Weights of a small transformer language model: vocabulary 2048, normalized queries and keys.
Each number is 128 + 24 x the weight over the matrix's rms, rounded and kept within 0 to 255. Layers, rows and columns count from 0.

# layer 4 MLP gate, 320x128, rms 0.358, rows 135-188, columns 0-127
[[118 129 116 127 136 101 122 161 112 108 140 126 148 143  97 134 118 184 170 108 120 135 168 124  73 154 109 118 127 143  98 127 137 122  79 138 140 102  89 157  78 109 119 112  53 122 131 118 120 153 130 142 116 108  85 116 132  90 121 117 154 128 128 153 109 111 118 159 153 143 120 125  84 155 140 109 102 100 173 158 119 114 129 102 126  74 139 152 146 148 152  94 101 151 120  95 130 106 144 117 173 119 104  88 156 142 146 111 129 178 143 132 116 151 141 147 110 144 105  73 143 102 130 138 102  85 141 130]
 [ 99 135 126 118 149 111 100 145  72 143  80 161 127 158 145 127 131 127 152 158 166 156 111 117 129 131  78 115 110 119  98 143 131 134  79 121  99 114 119  85 134 164 130 148 145 136 108 113 123  97 155 133 146 130 146 126 118 139 179 116 121 109 181 149 118 145 151 156 106 101 133 160 153 113 134 142 107 117 131 128 140 142 101 128 130 152  96  80 153 109  64 145 111 160 136 133 128 123 134 140 169 161 183 100 100 113 108 118 163 139 145 125 113 134  86 150  86 101 130 132 160 158 148 162 141 145 138 168]
 [106 109  91 183 147 128 132 136 133 110 128 105 161 108 155 139 132 115 114 128  88  85 158 129 124 118 107 107 141 107 163 118 101 168 156 124 122 185 123 154 112 208 156  89  88 126  84 170 130 137 107 173 129 148  92 124 150 143 176 171  89 126  87 159 132 119 168 117 139 133 124 125 106 131 126  90 148 141 147 119 130 124 109 133 134 163 135  91 120  92 124 128 126 151 143 144 138 163 116 155 130 124 153 143 129 174 118 160 103 158  90 147 125 149 135 127 154 131 126 129 110 150 143 148 144 120 113 146]
 [ 80  90 140 107 168 156 152 120 123 104 124 140 154 131 123 121 144  78  81 105 180 159 136 139 133 135 110 146 125  95 130  88 114 137 111 113 138  97 104 133 122 131 104 113 112 129 155 128 114 117 139 106 120 130 156 111 138  93 113 141  72  90 151  60 140 122 149 117 125 104 156 131 119 158 141 141 149 137 127 139 135 175 120 153 100 113 149 127  92 143 134 135 130 115 105 138  83 118 150 101 127 143  85 116 150 174  97 152 137 140 115 173 108 135 117 185 141 173 148 124 116 145 113 109 116 153 134 126]
 [ 97 125 154 176 145 115 140 139 107 155 186 156 150 126 134  98 143 128 144 100 139 151  95 121 100  97 120 137 121 138 156 159 151 184 120 100 139 152 164 119 100 148 145 101 109  94 119 116 141 118 131 108 164 104  87 100 123 165 119 151 150  88 149 117 125 126 158 143 115 128 100 142 104 109 125 100 135 132 171 129  82 127 106 148 164 147 122 114 108  80 117 136 145 154 128 136 128 140 150 135 136 132 116  84 137 158 115 129  97 135 152 154 149 137  99 136 115 103 107  99 110 134 122 127 115 144 157 101]
 [121 148 135 121  53  85 146 131 141 109 111  94 142 148 126 150 113 153 146 142 126 126 112 131 105 120  91 114  73 101 118 159 133 143 127 147 147  93 137 140 110 197 120 107 118 116 105  92 127 133 149  93  85 152 148 165 102 162  83 129 122 161 166 120 147 152 154 122 155 176  56 146 138 133 130  87 138 159 111 113 129 152 139 136 124 121 147 120 166  87 130  88 117 124 132 123 103 158  96 161 137 173 131 104 154 127 109 161  93 152 144 107 159 155 116 100 134  85 117 133 135 139 110 100 112 129  96 143]
 [151 109  84 133 122 102 140 132 149 115 112 116 133 149 100 155  74 101 124 110 127 120 170 121 123 169 125 131 126 115 159 130  96 119 135 113 120 131 127 124 118 147 136 121  96 108 131 152 107 130 133 166 117 126 122 112 141  76 144 154 118 157 131 165 108 147 130 137 125 109 143 104  91 149 146 159  97 151 108  81 103 143 121 163 118 117 161 146  91 109 113 152  79 129 133 124  92 138  86  92 158 114 101 108 107 158  91 123 116 138  99 127 192 127  88  71 100 108  92  93 122  49 138 134 128  75 135 118]
 [112 111  84 144 112 166 120 148 143 113  97 130 109  92 124 128 170 100 137 131 109  97 188 143 173 167 153 107 156 147 122 146 139 127 115 144 101 175 164 136 155 112 166 162  98 140 127 184 106 122  98 152  79 130 127  99 153 149 149 138  97 129 123 140 112 133 110 148 154  94 137 104  96 146 126 102 108 116 133 141  90 168 152 132 108 156 147 153 198 133 126 154 128 147 185 101 116 142 130 124 148 106 106 137  82 148 109 142 162 162 113 154 200 135 123 129 146 201 132 110 118 135 104 124  99 135 154 139]
 [104 107 156 101 150 116 119 137 114 107 164 140 136 116 113 141 151 129 150 112 143 148 140 120 129 116 113 110 155 150 137  97 143 114 156  83  98 148 118 164 135 129 110 106 109 142 147 167 137  97 121 157 125 112 143 116 126  90 137 148  72  54 117  85 133  91  90 120 123 124 134 103 143 109 177  84 119 117 142 117 177 108  65 131 136 142  97  87 129 126 139 129 125 160 119 147 106  87 175 137 117 154 123 111 120 179 113 136 134 168 137 148 146 116 113 161 168 153 136 169 128 135 101 152 116 132 118 106]
 [102 144 106  88  96 125 101 176 100 122 131 108 144 179 157 127 154 109 128 113 142 128  98 109 106 120 152 157 133 166 158 162 132 149 114 113 133 109 151 139 123 115 107 129 123 154 168 136 136 101 110 114 131 121 109 147 111 116 125 138 138 133 136 120 117 123 145 160 128 173 148 119 136 145 116 153 129 121 117 120 143 111  81 120  98 109 121 109  87 140 147 118 115 115 128 155 142 119 174 140 124 130 129 139 137 121 180 126  98 146 104 127 179 152 137 150 105 162 135 116 153 133 121 127 145  99 106 122]
 [122 136 119 106 117 125  64 170 115 139 119  95 105 106 148 110 108 147 164 142 156 138 102 160 120 134 116 112 113 141 118 137 130 121 127 153 129 117 138 147 128 108 163  88 126 150  99 130 137 117 141 109 122  68 135 143 101  83 142 101 131 124  70 167 101 153 157 135 117 158 133  97 129 119 124 109 153 121 115 122 120  95  88 111 130 142 109 139 100 158  98 117  68 123 119 169  91  92 160  58 134  92  99 113 143 126  70 140  94 160 164 131 111 118 142 139 157 116 152 101  99 116 149 146 118 100 117 160]
 [111 144 165  91 114 174  89 141 116 164  97 164 106 100 136 187 125 148  71  76 137 130 128 174 136 165 110 124 148 195 163 156 119 120  83 147 112 113 179 151 166 110  87 147 147 129  92 149 131 104 119 159 155 122  93 150 103 175 142 170 134 107 125 147 129 131 115 141  91 104 121 103 178 154 158 145 105 141 134 133 133 120 127 129 121 100 153 114  92 115 153  65 150 152 172 138 118 120 115 127 157 154 119 135  77 134 126 136 124 128  87 109 163 118 181 120 150 133 122 152 142 143 139 157 194 102 134 128]
 [103 157 165 112 137 140 142  97 156 135  99  70 112  90 129 168 151 175 109 118  99  92 116 142 145 111 116 158 114 133  99 166 110 134 155 149 128 146 116  97 113 127 153 133 159 120 122 118 120 100 117 143  99 139 113 137 119 132 138 137 151 116 169 160 134 112 118 128 129 111 141 165 126 127 129 145 144  81 132 135 165 112 102 116 142  68 129  96 145 152 104 146  89 128 123 145 126 127 155 146 124 123 124 112 153 110 181 158 125 149 144 148 115 133  95 131 135 134  90  84 105 134 140 136 158 122 154 124]
 [136 135 144 106  82 140 111 161 115 135 138 122 122  92 169 139 136 118 119 128 175 136 130 124 117 190 161 100 147  90 101 188  94 150 127 146 122 145 110 167 184  87  93 106 119  95 144 128 116 118  96 147 111 158 158 134 131  87 137 120 138 107 164 169 122 119 135 129  96  91 172 136 129 157 121 107 120  86 135 192 116 147  90 146 142 149 131 150 151 106 108 134 140 138  85 146  96 140 152 158 120 162 127 131 143 130  97 118 152 129 140 154 153 135 134 149 151 141 108 120 145 115 191 135  85 115 139 154]
 [ 85 116 143 183  96 162  67 111 186 106 129 126  88 154  91 114 132 126 188  85 140 160 139 161 138 110 136 138 158 147 115 115 134 145  58 136  92 127 129 119 128 146 157 150 141 121 125 161 136 124 151 128 151 104 142 169 145  99 118 146  77 131 102 104 126 116 122 117 152  96 129 123 136 118 134 136 149 133  96 124 133 119 108 152  81 131 137 132 174 110 110 115 144 114 128 131 123 161 111 134 137  86 105 141 128 139  84 126 129 145 146 127 105 127  94 154 122 154 172 107 138 137 101  85  96 162 132 143]
 [116 123 117 112 108 122 119 155 123 135  87 122 166 140 150 151 109 126 126 113 112 107 104 133 101 135 110 162 106 143  94 122 152 129 117  71 147 136 107 111 146 132 113 130 136  87 100 130 143 105 104 104 155 151  92 130 162 148 126 125  77 114 125 126 151 128 102 143 122 101 111 153 103 177 103 108 102 130 135 139 133 118 136 151 137 121 129  92 139 128 109 137 155 138 135  91 150 120 121 127 148 129  96 101 107 135 117 113 119 110 121 128 129 152 119 150 122  99 144 115 116 122 111 109 147 146 127 117]
 [151 145 138 152 111 127 111 121 163 135 179 105 103 115 129 103 131 114 151 175 130 101 161 135 119 139 132 164 141 176 145 142 120 136 124  73 104 103 170 151  99 106 121  77 119 120 139 129 114 112 105 120 149 109 139 102 153 148 124 111  76 176 162  93 146 145 180 148 123 115 121 173 138 130 110 127 191 139 173 150 135  99 137 145 161 101 102  93 162 133 114 117 157  92 161 102 171 126 137 126 158 122 159 110 114 170 106 138 135 127 118 113  79 152 142 118 149 163 155 123  77 147  79 136 145 140 128 116]
 [163 176 132 124 121 124  65 174 136 148 160 136  95 131 134 158 104 113 126 160 107 135 128 131 152 126 155 100 102 138 119 130 167 120  75 115 122 104  95 139 130 151 148  88 156 145 155 131 131  99 137 108 169 132 138 131 120 125  81 146 151 147 136 131 120 147 116 117 132 148 139 125 115 149 146 155 151  47 143 168 121 140 112 136 113 143 133 112 125 112 138 140 184 161 102 123 102 151 149  74 115 130 112  92 133 101 113 193 122 133 174 103 127 111 135 136 123 151 173 112 128 106 157 138 127 118  85 134]
 [121 170 130 151 129 117 150 142 126 100 132 153 108 154 149 139 141 180 115 112 102 117 134 122 162 144 137 155 163 134 138 154 159  93 116 112 144  89 113 141 131 139 146 111 143 140 125 143  91 119  97 130 116 112 120 160 135 140  92 140 140 159 163 158 131  94 105 116 137 131  95 156 122 157 172 192  90 115 144  66 118 147 118  88 158 128 117 122  83  92 147 128 146 134 100 151 142 200 118 145  97 136 128 117 153 117 123 102 139 135 133 117 122 114 111 140 124 130 135 139 103 112 150  88  98 147 180 141]
 [153 121 159 127  99 131 139 145 148 102 131  85 119 113 120 155 151 149 181 121 129 134 111 134 125 118 198 157  97 134 102 146 129 109 184 160 175 142 103  99 135 103 118 138 169 121 139 128 148 139  85 112 148 164 146 112 152  90  95 156 104 128 106 152 121 135 147 135 156  90 113 133 113  96 136 157 126 125 157  72 148 152 131 100 132 127 149 110 121 104 107 142 133 135 161  85 126 153 122 137 124 141 154 162 154 125 135 178 145 108 117  95 104 142 142 115 132 140  70 136 109 110 139  74 162 168 158  97]
 [166 185 129 132  89 100 119 130 175 170 101 125 105  83  94 132 130 137 188 119  97 126 143 113  77 107 154 151 154 149 118 144 113 134 124 127 133 131 140 107 126  75 136 143 146 155 147 130 109 123 116 138 143 140 138 178 113  99 165 151 119 143  96  96 140 153 110 137  87  95 118 113 145 128 141 175  78 139 104 136 172 137 167 147 100 114 118 109 102 134  99 124 111 156  67 112 115 105 149  88 136 154 127 111 122 160 105 131 136  96 124  71 128 121 128 138 131 104 141 135 128 115  52 117 111 188 123 101]
 [143 119 105 162 105 153 110 159 123 125 149  89 112  96 154 102 114 143 126 165 126  95 144 124 141 134 109 161 125 109 163 109 148 139  81 161 111 142 157 163 145 154 147 144 165  85 137 103 121 127 187 126 134 143  87 107 149 133 137 138  70 117  84  84 170 138 111 143 139 136 104 146 121 117 127 156  82 126  91 163 104 113 113  94 159  94 152 135 104 101 155 134 149 168 155 108 156 134 125 143 136 148 145 165 137 121 125 109 155 108 127 164 104 147 116 139 109 128 128 141 155 119 107 133 137 140 150 121]
 [143  88 128 155 126 114 109 157 124 123 135 140 140 141 148 115  73 142 114 114 135 175 119 108 148  91  97 151 123 127 146 141 159 118 135  77 158 102 129 136 158 133 117 144 128  96 131 137 145 127 129 116  91 118 161 112 118 139  98 145 116 135 105 101 178 130  84  95 120 123 100 130 103 117 131 132 182 156 150 105 127 125 115 183 135 104  89 146 127 140 171 146  79 145 166 123 131 117 114 152  83 163  79 104 155 160 138 120 136 136 132 122 126 110 124 182  66 141 135 119 128 171 117 136 151 116 124 131]
 [138 179 121 165 133 158 103 173 153 122  79 109 144 144  95 126 112 154 142 106 168 146 130 145 140 152 127 125 141  77 166 126 136 164 155 143 108  92  93 149 113 138 108 135 120 150 130 107 159 128  99 163 144 128 137 193 123 139 144 120 139 111 152 151 121 143 141 134 110 141 200 131 138 149 124 126  78 132 109 143 160 113 122 168 108 161 130 144 120 112 123 148 105 141 116 118  73 160 164  97  83 129 115 129 117 127 181 141 119 131 137 121 130  80 138 129  97 182 128 156 153 128 155 153 152 192 161 162]
 [121 112 143 147 120 151 160 141 131 150 164  93 125 111 101 113 132 162 176 185 109 140 152 152 115 135 143 157  84 162 150 132 154 132 135 127 168 118 102 128 109 140  89 130  96 151  46  97 107 144 102 132 117 138 115 125  87  89 106 144 144 118 136 109  93 114 167 164  99 118 138 120 126 167 124 126 119 127 118 139 140 127 114  95 146 117 104 150 120 136 135 154 162 130 157 117 112 175 152 115 101 162 113 138 106 177  97 104 127 131 154 144  85 123 108 160 148 147 123  75 140 111  64  77 183 184 100 123]
 [126  85  88  94 124  74 116 148 155 220  77 168 124 143 106 125 146 150 181 117 135 114 144 155 109 156 123 127 136 127 155 119  97 169 120 152 118 140 135 131 125 133 104 127 178  81 143 143 110 134 162 129 130  98 129 144 166 135 157 105 123 111 146 137 155 135 102 119 123 156 163 131 128 122 145 118 128 125 101 153 118 168 108  99 141  82  82 104  46 150 137 127 139 142 125 104  90 117  97 130 132 156  77 120 114 101 124 149 191 127 107 120 131 120 130 111 108 103 150 119 123 142 127 114 124 112  99 156]
 [133 133 141 137 119 108  99 124 138 132 102 136 103 121 110 137 113 142 124 109 125 157 137 119 136 123 128 104 158 128 116 110 113  99 104 161 139 127 143 121 143  92 122 123 145 156 109 127 120 122 142 110 112 151 136 120 127 157 123 103 102 137 122 117 123 144 134  99 129 132 123 109 109 121 112 132 144 108 131 127 143 115 105 130 121 133 137 135 117 144 138 137 129 127 126 143 146 147 135 141 134 136 130 142 111 134  99 137 150 135 129 102 125 134 128 101 166 127 101 153 105 114 127 108 138 143 145 125]
 [157 145 166 159 130 147 163  94 129 144  90 118 152 147 128 128  98 131  97 127 122  74 109 129 130 146 116 108  96  85 114 114 143 136 146  59 145 115 136  82 102 112 107 125  97 104 119 148 146  70  85 130 137 120 114 109 132 121 132  77  97 109  94 176 118 129 132 140 117 150 167 141 131 109 138 114 168 126 101 113  92 104 150 130 133 156 105  99 109 174  85 185 133 117 121 163 116 106 133 149  86 178 149  96 165 126 129 125 137 128 157 140 114  92 110 119 117 146 102  80 127 169 159  96 168 144 142 101]
 [149 106 125 134 134 118 137 169 119 117 160 148 101 117 128 142 143 107 126 144 159 120 119 129  86  88 147 143 104 137 130 105 136  93 136 145 121 143  90 119 168 148 166 159  93 142 131 103 125 177 138 128 144 151 132 147 146 152  56 134 127 152 114 145 155 150 134 130 101 106 104 164 122 126 144 135 133 125 103 151 123 106 123 162 101  89 109 130 142  95 121 174 110 119 123 114 149 144 130 122 149 173 145 154 115 102 105 131 120 157 138 130 103 138 189 163 155 113 158 154 177  82 115  62 104 122 146  95]
 [150 131 157 162 151 148  98 161 130 164 101 117 104 153 125 123 139 123 134 130 154 184 117 150  79 101 103 162 127 112 209 148 137 142 129 131 132 134 188  98 148 120 124 146 143 175 135 145 145 168 160 106 107 139  86 125 153 148 137 143  95 171 112 125 112 126 114 125 135 130 158  67  83  96 176 134 149 137 116 141 121 142 168 130 127 116 126 128  96  94 116 123 150 115 131  89 134 108 182  99 109 153 104 107 147 134 136 151 112 158 100 146 138 127 113 112 143 114 115 134  99 108 113 114  85 116 124 111]
 [142 141 115 103 174 111 123 134 118 109 151 121 160 109 125  91 133 133 163 110 116 179 123 146 153 160  89 162 113 118 153 167 150 143 100 131 158 140 124 125 108 165 140 113 152 137 131 118 133 154 131 145  73 137 143 153 160 106 155 134 109 150  99 168 123 171 131 138 130 117 112 105 132 101 126 166 163 129 178 115 190  83 149 127 134 131 150 130 163 146 132 149 131 151 121 104 106 151 130 115 164 103 110 127 130 138 140 119 142  96 153 153 163 158 107 144  88  93 162 109 129 120 174 187 103 113 129 108]
 [114 123 131 173 141 146 112 171 126 119 142 101 122  73 121 114 129 116 109 156 144 135 104 122 121 147 164 184 166 143  80 127 148  96 103 109 123 128 103 121 140 154 159 112 128 145 148 149 132 169 154 133 124 167 148 142 142 131 138 140 131  97 168 104 121 170 169 152 140 144  68 110 100 150 127 131 124 120 157 168 165 166 112 129 143  95  90 117 135 124  93 155 127 106 228 120 138 137 107 123 131 124 142 137 167 143 102 128  94 174 156 117 127  84  94 100 148 171 127  96 157  88 129 129 134 116 170 116]
 [112 114 177 119 103  79  82 129  87 133  98 105 142 133 174 116 180 122 153 117 159 130 148  42  73 146 153 130 172 149 161  84 129 121  88 155 120 159 195 165  98 160 134 154 122 165 171 177 149 136 122 122 124 133 107 114 101 104 115 124 131 118 136 135 104 122 163 131  79 150  96 107 120 140 182 129 128 114 136 130 140 135  98 105 100  93 143 110 115  97 126 130 125 138 123 126 126 107  88 133 112 150 111 138 151 144 156 119 114  83  97 119 112 160 150 108 126 128  85 143 143  90 153 114 109 180 151 128]
 [120 116  92 123 121 106 115 122 112 134 125 142  98 130  99 109 170  72 107 138 139  99 101 104 147 135 141 120  94  88 130 125 142 133 118 139 135 102 139  86 119 130  63 136 124 116 125 104 137  88 142 116 138 149 143 138 149 152 125 111 127 137 153 140 154 148 169 134 119 106 105 158 144 117 120 163 160 128 153 114 134 114 102 104 116 132 106 113 113 168 176 135 137 136 124 150  41 179  91 137 134 149  79 116 164 102 146 140 126 103 120 103 132 134 154 161 128 149 121 156 132 115 135 105 119 122 148 121]
 [127 120 140 131 100 121 116 169 138  96 139 153 147  98 167 107 165 179 121 136  77 139 109 122 133 132 158 196 119 144 101 137 137 189 115 138 100 144 173 119  92 119  96 110 196 106 158 143 165 104 117 135 123 135 124 128 143 135 116 121  67 133 115  73 135 151 134 132 131 157 155 152 102 143 135 145 151 116 146  94 120  97 138  98 153 119  86 131 107 137  90 177 112 140 139  93 207 160 127 150 107  93  82 139  77 141  77 121 163 137 138 123  93 160  95 105 109 116 127 161 127 125 123  70 142 160 147 127]
 [123 153 131 186 121 142  85  98 148 100 116 178 172 105 114 155  73 140 129 100 111 145  98 160 134 186 161  91 120 153  97 117 115 155 150 152 156 131 117  99 115 101 141 130 138 134 138 131 151 150 125 125 101  75 140 100 178 139 129 158 104 157  82 152 144  96 127 139 171 140 154 133 116 126 123 155 106 154 143 114 156 132 130 116 117 132  89  87 158 137 111  92 102 117 148 127 130  56 139 160 128 152  93 151 122 100 145 118  89 182 140 106 133 152 115 125 124 144 108 105 150  96  77 131 114 131 168 136]
 [122  68 124 155 121 145 145 108 114 147  89  65 124 126 134 147 103 118 129  96 149 105 137 150 109 124 155 123 156 122 122 166 165 139  71 143 143 121 155 141 175 168 145  60 120 150 154 128 117 132 132 142 144 130  80 156 118 147 112 173 105 120 140 127 109 126 144 159 137 115 171 167 160 134 109 103 124 143 101 135 147 126 117  95 118  88 164 123  66 141 131 148 124 151 119 105 140 129 126 149 148 128 103 126  99 130 159 142 120 106 149 131 104 119 124 120 131 112 127 136 124 133 114 115 108 148 110 160]
 [188 171 111 146 105  71  85 130 129 140 132 109 132 132 134 106 141 139 126 176 107  78  97 129 107 120 131 113 140 157 128 114 114 119 132 109 114 131 146 176 118 105 125 145 166 112 101  72 149 156 134 113 105 133 124 131 131 152 161 136 189 144 139 134 134 155 145 153  78 192  94 172 140 114 145 124 131 156 147 123  86 109 114 128 164 140 128 121  85 107 101 139  67 134 106 133 119 199  80 142 136 177 159  93 124 174 108 122 125 147 108 156 134  88 165 159 142 117 161 111 113 193  89 115 142 142 115 106]
 [126 127 145 119 108 149 137 124 111 124 143 141 135 114 129 122 144 139 137 139 107 136 124 100 110 137 135 110 117 106 129  99 156 151 125 147 135 105 142 136 121 146 125 131 124 128 140 147 118 139 135 137 137 113 124 124 124 129 112 126 125 108 112 122  99 136 147 130 117 141  96 118 136 118 138 105 151 123 121 123 122 129 151 134 117 136 146 110 125 123 134 129 144 121 136 144 134 150 151 119 118 143 157 124 157 144 111 146 102 148 143 133 125 136 143 140 139 121 133 138 145 123 125 143 144 138 146 137]
 [125 118 121 146 137 121 134 122 143 118 115  65 147 130  98 153 131 114 134 124 168 135 117 159 136 142 144 105 109 122  86 142 112 131 117  95 125 129  53 135 145 128  81 164 170 118 112 148 120 121 120 117 143  88  87 151 196 167 119 129 115 178  82 140 117 138  94 154 156 124 110 124 113  81 136 162 143 119 154 168  86  95 129 158 100 119  81 128 124 140 153 103 141 110 105 136  86 140 131 159 138 144 106 150 152 117 115 103 151 157  99 101 135 149  87 131  98  78 142 124 110 121 136 171 123 149 139 126]
 [158 121 135 138 170 140 109 149 104 173 133 107 168 140 164 159 114 118 118  51 145 122  84 134  97 144 113 144 119 126 161 136 124 137 135 127 146  91 169 158 140 119 156 159  94 128 128 153 123 150 100  97 143 145 130 182 118 118 141 139 158 142 153 124 120 134 147 105  99 120 130 160 130 137 125 113 150 139 123  93 133 126 155 145 110 131  98 111 176 121 152 163  94 121 106 139 119 115 150  91 114 147 100 136 155 134 115  98 118 161  89 139 125 110 159 138 146 179 113 159 110  71 120  92 143 140 141 111]
 [116  91 123 116 161 108  92 123 195 150 161 105 164 126 118 105 166 155 149 121 119 179 116  80 148 139 113 127 141 138  88 173 128 121 130 124 160 128 156 251 134 120  85 109 146 154 121 143 110 140 154 113 124 151 130 133 104  88 188 128 122 130 163  99 146 183 131 132  96 131  80 124 135 180 131 126 111 120 186 121 113 132 142 105 111  94 115  92 152  83 101 128 108 151 123 116 155 132 136 175 131 159 166  89  97 166 120 163 159 187 133 129  96 125 159 149 113 153 138 114 140 196 168  59 112 116 126 114]
 [143 147 121 164 123 119  98 136 112 112 108 110  98 122 112 174 118 121 130 117 152 122 125 105 119 134 154 121 183 136 172 101  96 149 151 114 137 126 170 140 117 113 124 164 133 115 133 152 118 132 151 119 105 115 170 139 144 114 131 136 154 107 159 108  98 142 126  94 138 108 137 140 128 134 146  98 147 124 134  96 150 120 129 108 119 148  90 134 154 130 141 129 111 123 194 125 187 122 116 133 126 151 113 141 152 115 162 162 131 147 126  69 142 127 116 140 162 119 162 132 140 129 121 132 138 129 123 149]
 [131 130  98 123 127 154 157 123 133 165 119 135 163 143 153 134 131 166  98 117  84 135 111  93 190 126 109 134 136 128 169 167 125 177 127 117  89 121 127 144  80 128 132 146 151 134 141 110 129 101 118 141 118 128 113 188 125 159 130 106 110 104 150 139 139 137 126 149 152 141 125 162 149 122 110 115 121  94 124 155 126 105 120 159 102 134 135 127 100 133 119 139  97 142  87  94 100 135 164 121 130 134 170  96 120  93  82 135 157 124 164 113 113 122 148 163 168 124 122  74 143 100 143 155 112 144 154 129]
 [142 134 143 141 108 134 106  82 146 134 112 143 133 142 171 130 107 149 140 113 147 140 147 161 142 164  67 151 114 119 182 152 120 132 124 139 104 108 118  97 150 101  84 123 113 143 121 128 147  95 120  98 131  89 115 127 150 137 128 139 143 117 103 115 161 153 134 135 148 116 106 117 123 137 121 125 123 136 157 123 141 137 119 123 134 169 156 156 139 140 121 107 133  97 109  98 185 124 124  96 127 142 121 143 119 141  81 148  93 119 113 112 129 129 119 101 138 117 118 125 138 139 129  79 130 127 112 114]
 [145 141 110 142 122 124  95 102  39  79 116 188 110 123 135 105 133  95 141 116 106 113 133 134 131 136 141 145 104 129 111 159 194 153 131 109 132  90 144  87 112 121 120 109 126 140 175 128 115 160 124 124  89 114 130 107 127 111 134  91 113 130 170 119 135 128 123 105 117 108 172  87 140 144 116  96 172  98 139 138 113 145 147 173 145 163 127 131 132 103 126 141 124 110 128 144 122 101 132  93 139  85 172 130 100 127  98 126 120 114 131 139 139 109 122 136 152 103 155 106 128  92 107 159 137 117 123 135]
 [127 150 123 157  81 134 139 173 135 137 119 198 116 149 134 158 120 146 169 107 210 132  92 116 162  85 150 132 103 161 115 120 157 175 126 153 148 121 157 147 169 124  83 163 115 120 169  87 127  88 180 129 106 109 126 161  90 122 131 132 131 133  88 100  87 102 111 161 134 134  95 126 112  88 136 118 144 137 142 127 136 127  86 156 141 135 118 113  94 110  74  99  82 145 141 128 140 130 175 123 146 111 110 157 143 156 111 127 107 194  93 102 127 123 110 111  99 155 131 114 131 133 146 121 124 154 169 130]
 [146  92  90 124  89 142 129 160 143 125 165  54 107 183 132 128  98 118 104 117 128 122 163 172 129  99 179 129 107 108 110 138 118 142 139 143 129 126 156 151  90 117 134 108  78 110 116 132 141 115 142 111 122  93 155 142 119 111 121 112 124 142 118 156 126 116  99 209 116 149  94 124 128 111 130 114 115 171 146 186 110 137 146 110 150  94 151 129  61 112 119 133 139 105 145 145 121 172  91 124 129 129 121 117 142 126 163  84 115 168 102 143 149  90 123  92 143 103 149  76 144 158 154 174  89 132 130 163]
 [145 134 119 192 124  99 161 126 122 100 153 146 142 143 127 111 160  93 113 139 110 151 141 136 180 116 130 124 127 122 178 107 125 161 120 126  77 196 136 151 133 131 101 119 112 128 126 101 153 122 169 129 117 140 150 140 170 170 149 143 140 116 130 136 112 142 122  96 169 140 151  90 153 121 128  90 142 147 139 113 131 114  69 126 164 143 142 128 163 104 123 134 150 129 165 111 116 125 126  95  90 131 100 138 101  96 113 126 125 115  87  97 115 131 109  87 113 120 149 135  97 132 135 152 118 154 116 151]
 [126 144 144 181 131 153  90 167 163 151 159 144 106 100 132 104 150 108 128 107 160 132 130 132 140 125  95  95 177 108 145 155 160 160 163  84 116 124 124 126 175 154 119 115 134 188 130 157 144 173 114 132 124 166 148  91 126 153 150 133 119 156 140 159 110 135 135 150 100  94 150 104 132 100  82 117 166 112 136 168  96 132 138 124 155 123 161 122 117 115 104 120 150 132 149 143 118 178 126 129 155 140 130 182 139 121 103 129 101 141 111 123 138 121  79 117 145 103 139 123 141  95 115 137 161 144 134 148]
 [154 162 123 127 161 139  78 130 162 110 124 119 117 100 128 131 104 118 129 143 201  88 142 136 123 137 156 130 139 156 160 143 117 162 109 119 118 153 114 138 157  93 174 173  63 136 153 143 176 146 130 105 128 141 122 147 172 152  72 132 138 112 180 137 109 124 141 134 108 197 127 171 118 138 138 142 173  91 113 127 159 147 155 117 147 119 108 151 147 133 153 147 162 117 131 142 159 115 141 113 157 114 145 120 122 138 141 120 133 118 162 142 165 125 154 117 144 155 148 133 101 120 170 113 136 142 154 143]
 [164 116 102 149 122  95 118 126 124 138 150 158 114 110 130 137 134 114 119 114 147 103  91 134 143 138 151 140 153 117 149 169 142 117 127 164 163 175 185 145 165 114 169 106 152 205 116  87  90 151 130 126 109 121 124 131  86 141  82  72 110  82 134  95 128 153 149 142 127 130 107 127 140 113 137 108 115 142 100 143 140 122 112  95 112 119 158 113 124 136 122 166  93 118 118  76 151 183 163 122 135 138 139 116 143  88 112 167 121 147 165  84 112 109 134  99 128 135 138 164 150 142 141 139 105 189 101 115]
 [157 152 168 147 137 151 133 140 196 146 112  97 137 136 175 144 123 118 103 139 149 138 130 147 119 112 107 133 105 122  95 124 172 123 149 110 150 137 125 138 138 129 137 129 114 133 148 145 157 156 123 102 157 134 125 113 155 143 130 143 100 117 101 115 126  69 100 121 129 151 162 163 144 175 119 116 130 138  83 153 135 122  95 158 111 148 128 106 113 138 149  95 126 151 140 103 163 126 113 124 113 123  67 152 111  83 124 126 120  79 120  89 177 190 112 112 136 106 144 133 122 165 115 139 142 140 147 138]
 [139 117 102 124 127 129 104  97 165  90 145 113 132 112 128 116 124 106 137 131 119 134 140 122 128 121 110 108 160  66 141 178 127 134 160 132 158 109 147 106 123 108  86 108 164 125 149 149 128 158 180 123 134 145 123 154 101  67 168 142  87 160 105 115  96 120 116 146 100 127 102 121 127 154 147 100 143 125 151 136 111 133 148  97 124  76 130 136 108 132  61 145 144 129 126 156 135 118  88  75 154 108 112 120 137 129 144 164  96 144 100  91 121  97 150 142 144 138 149 108 152  93 166 113 135 160 137 117]]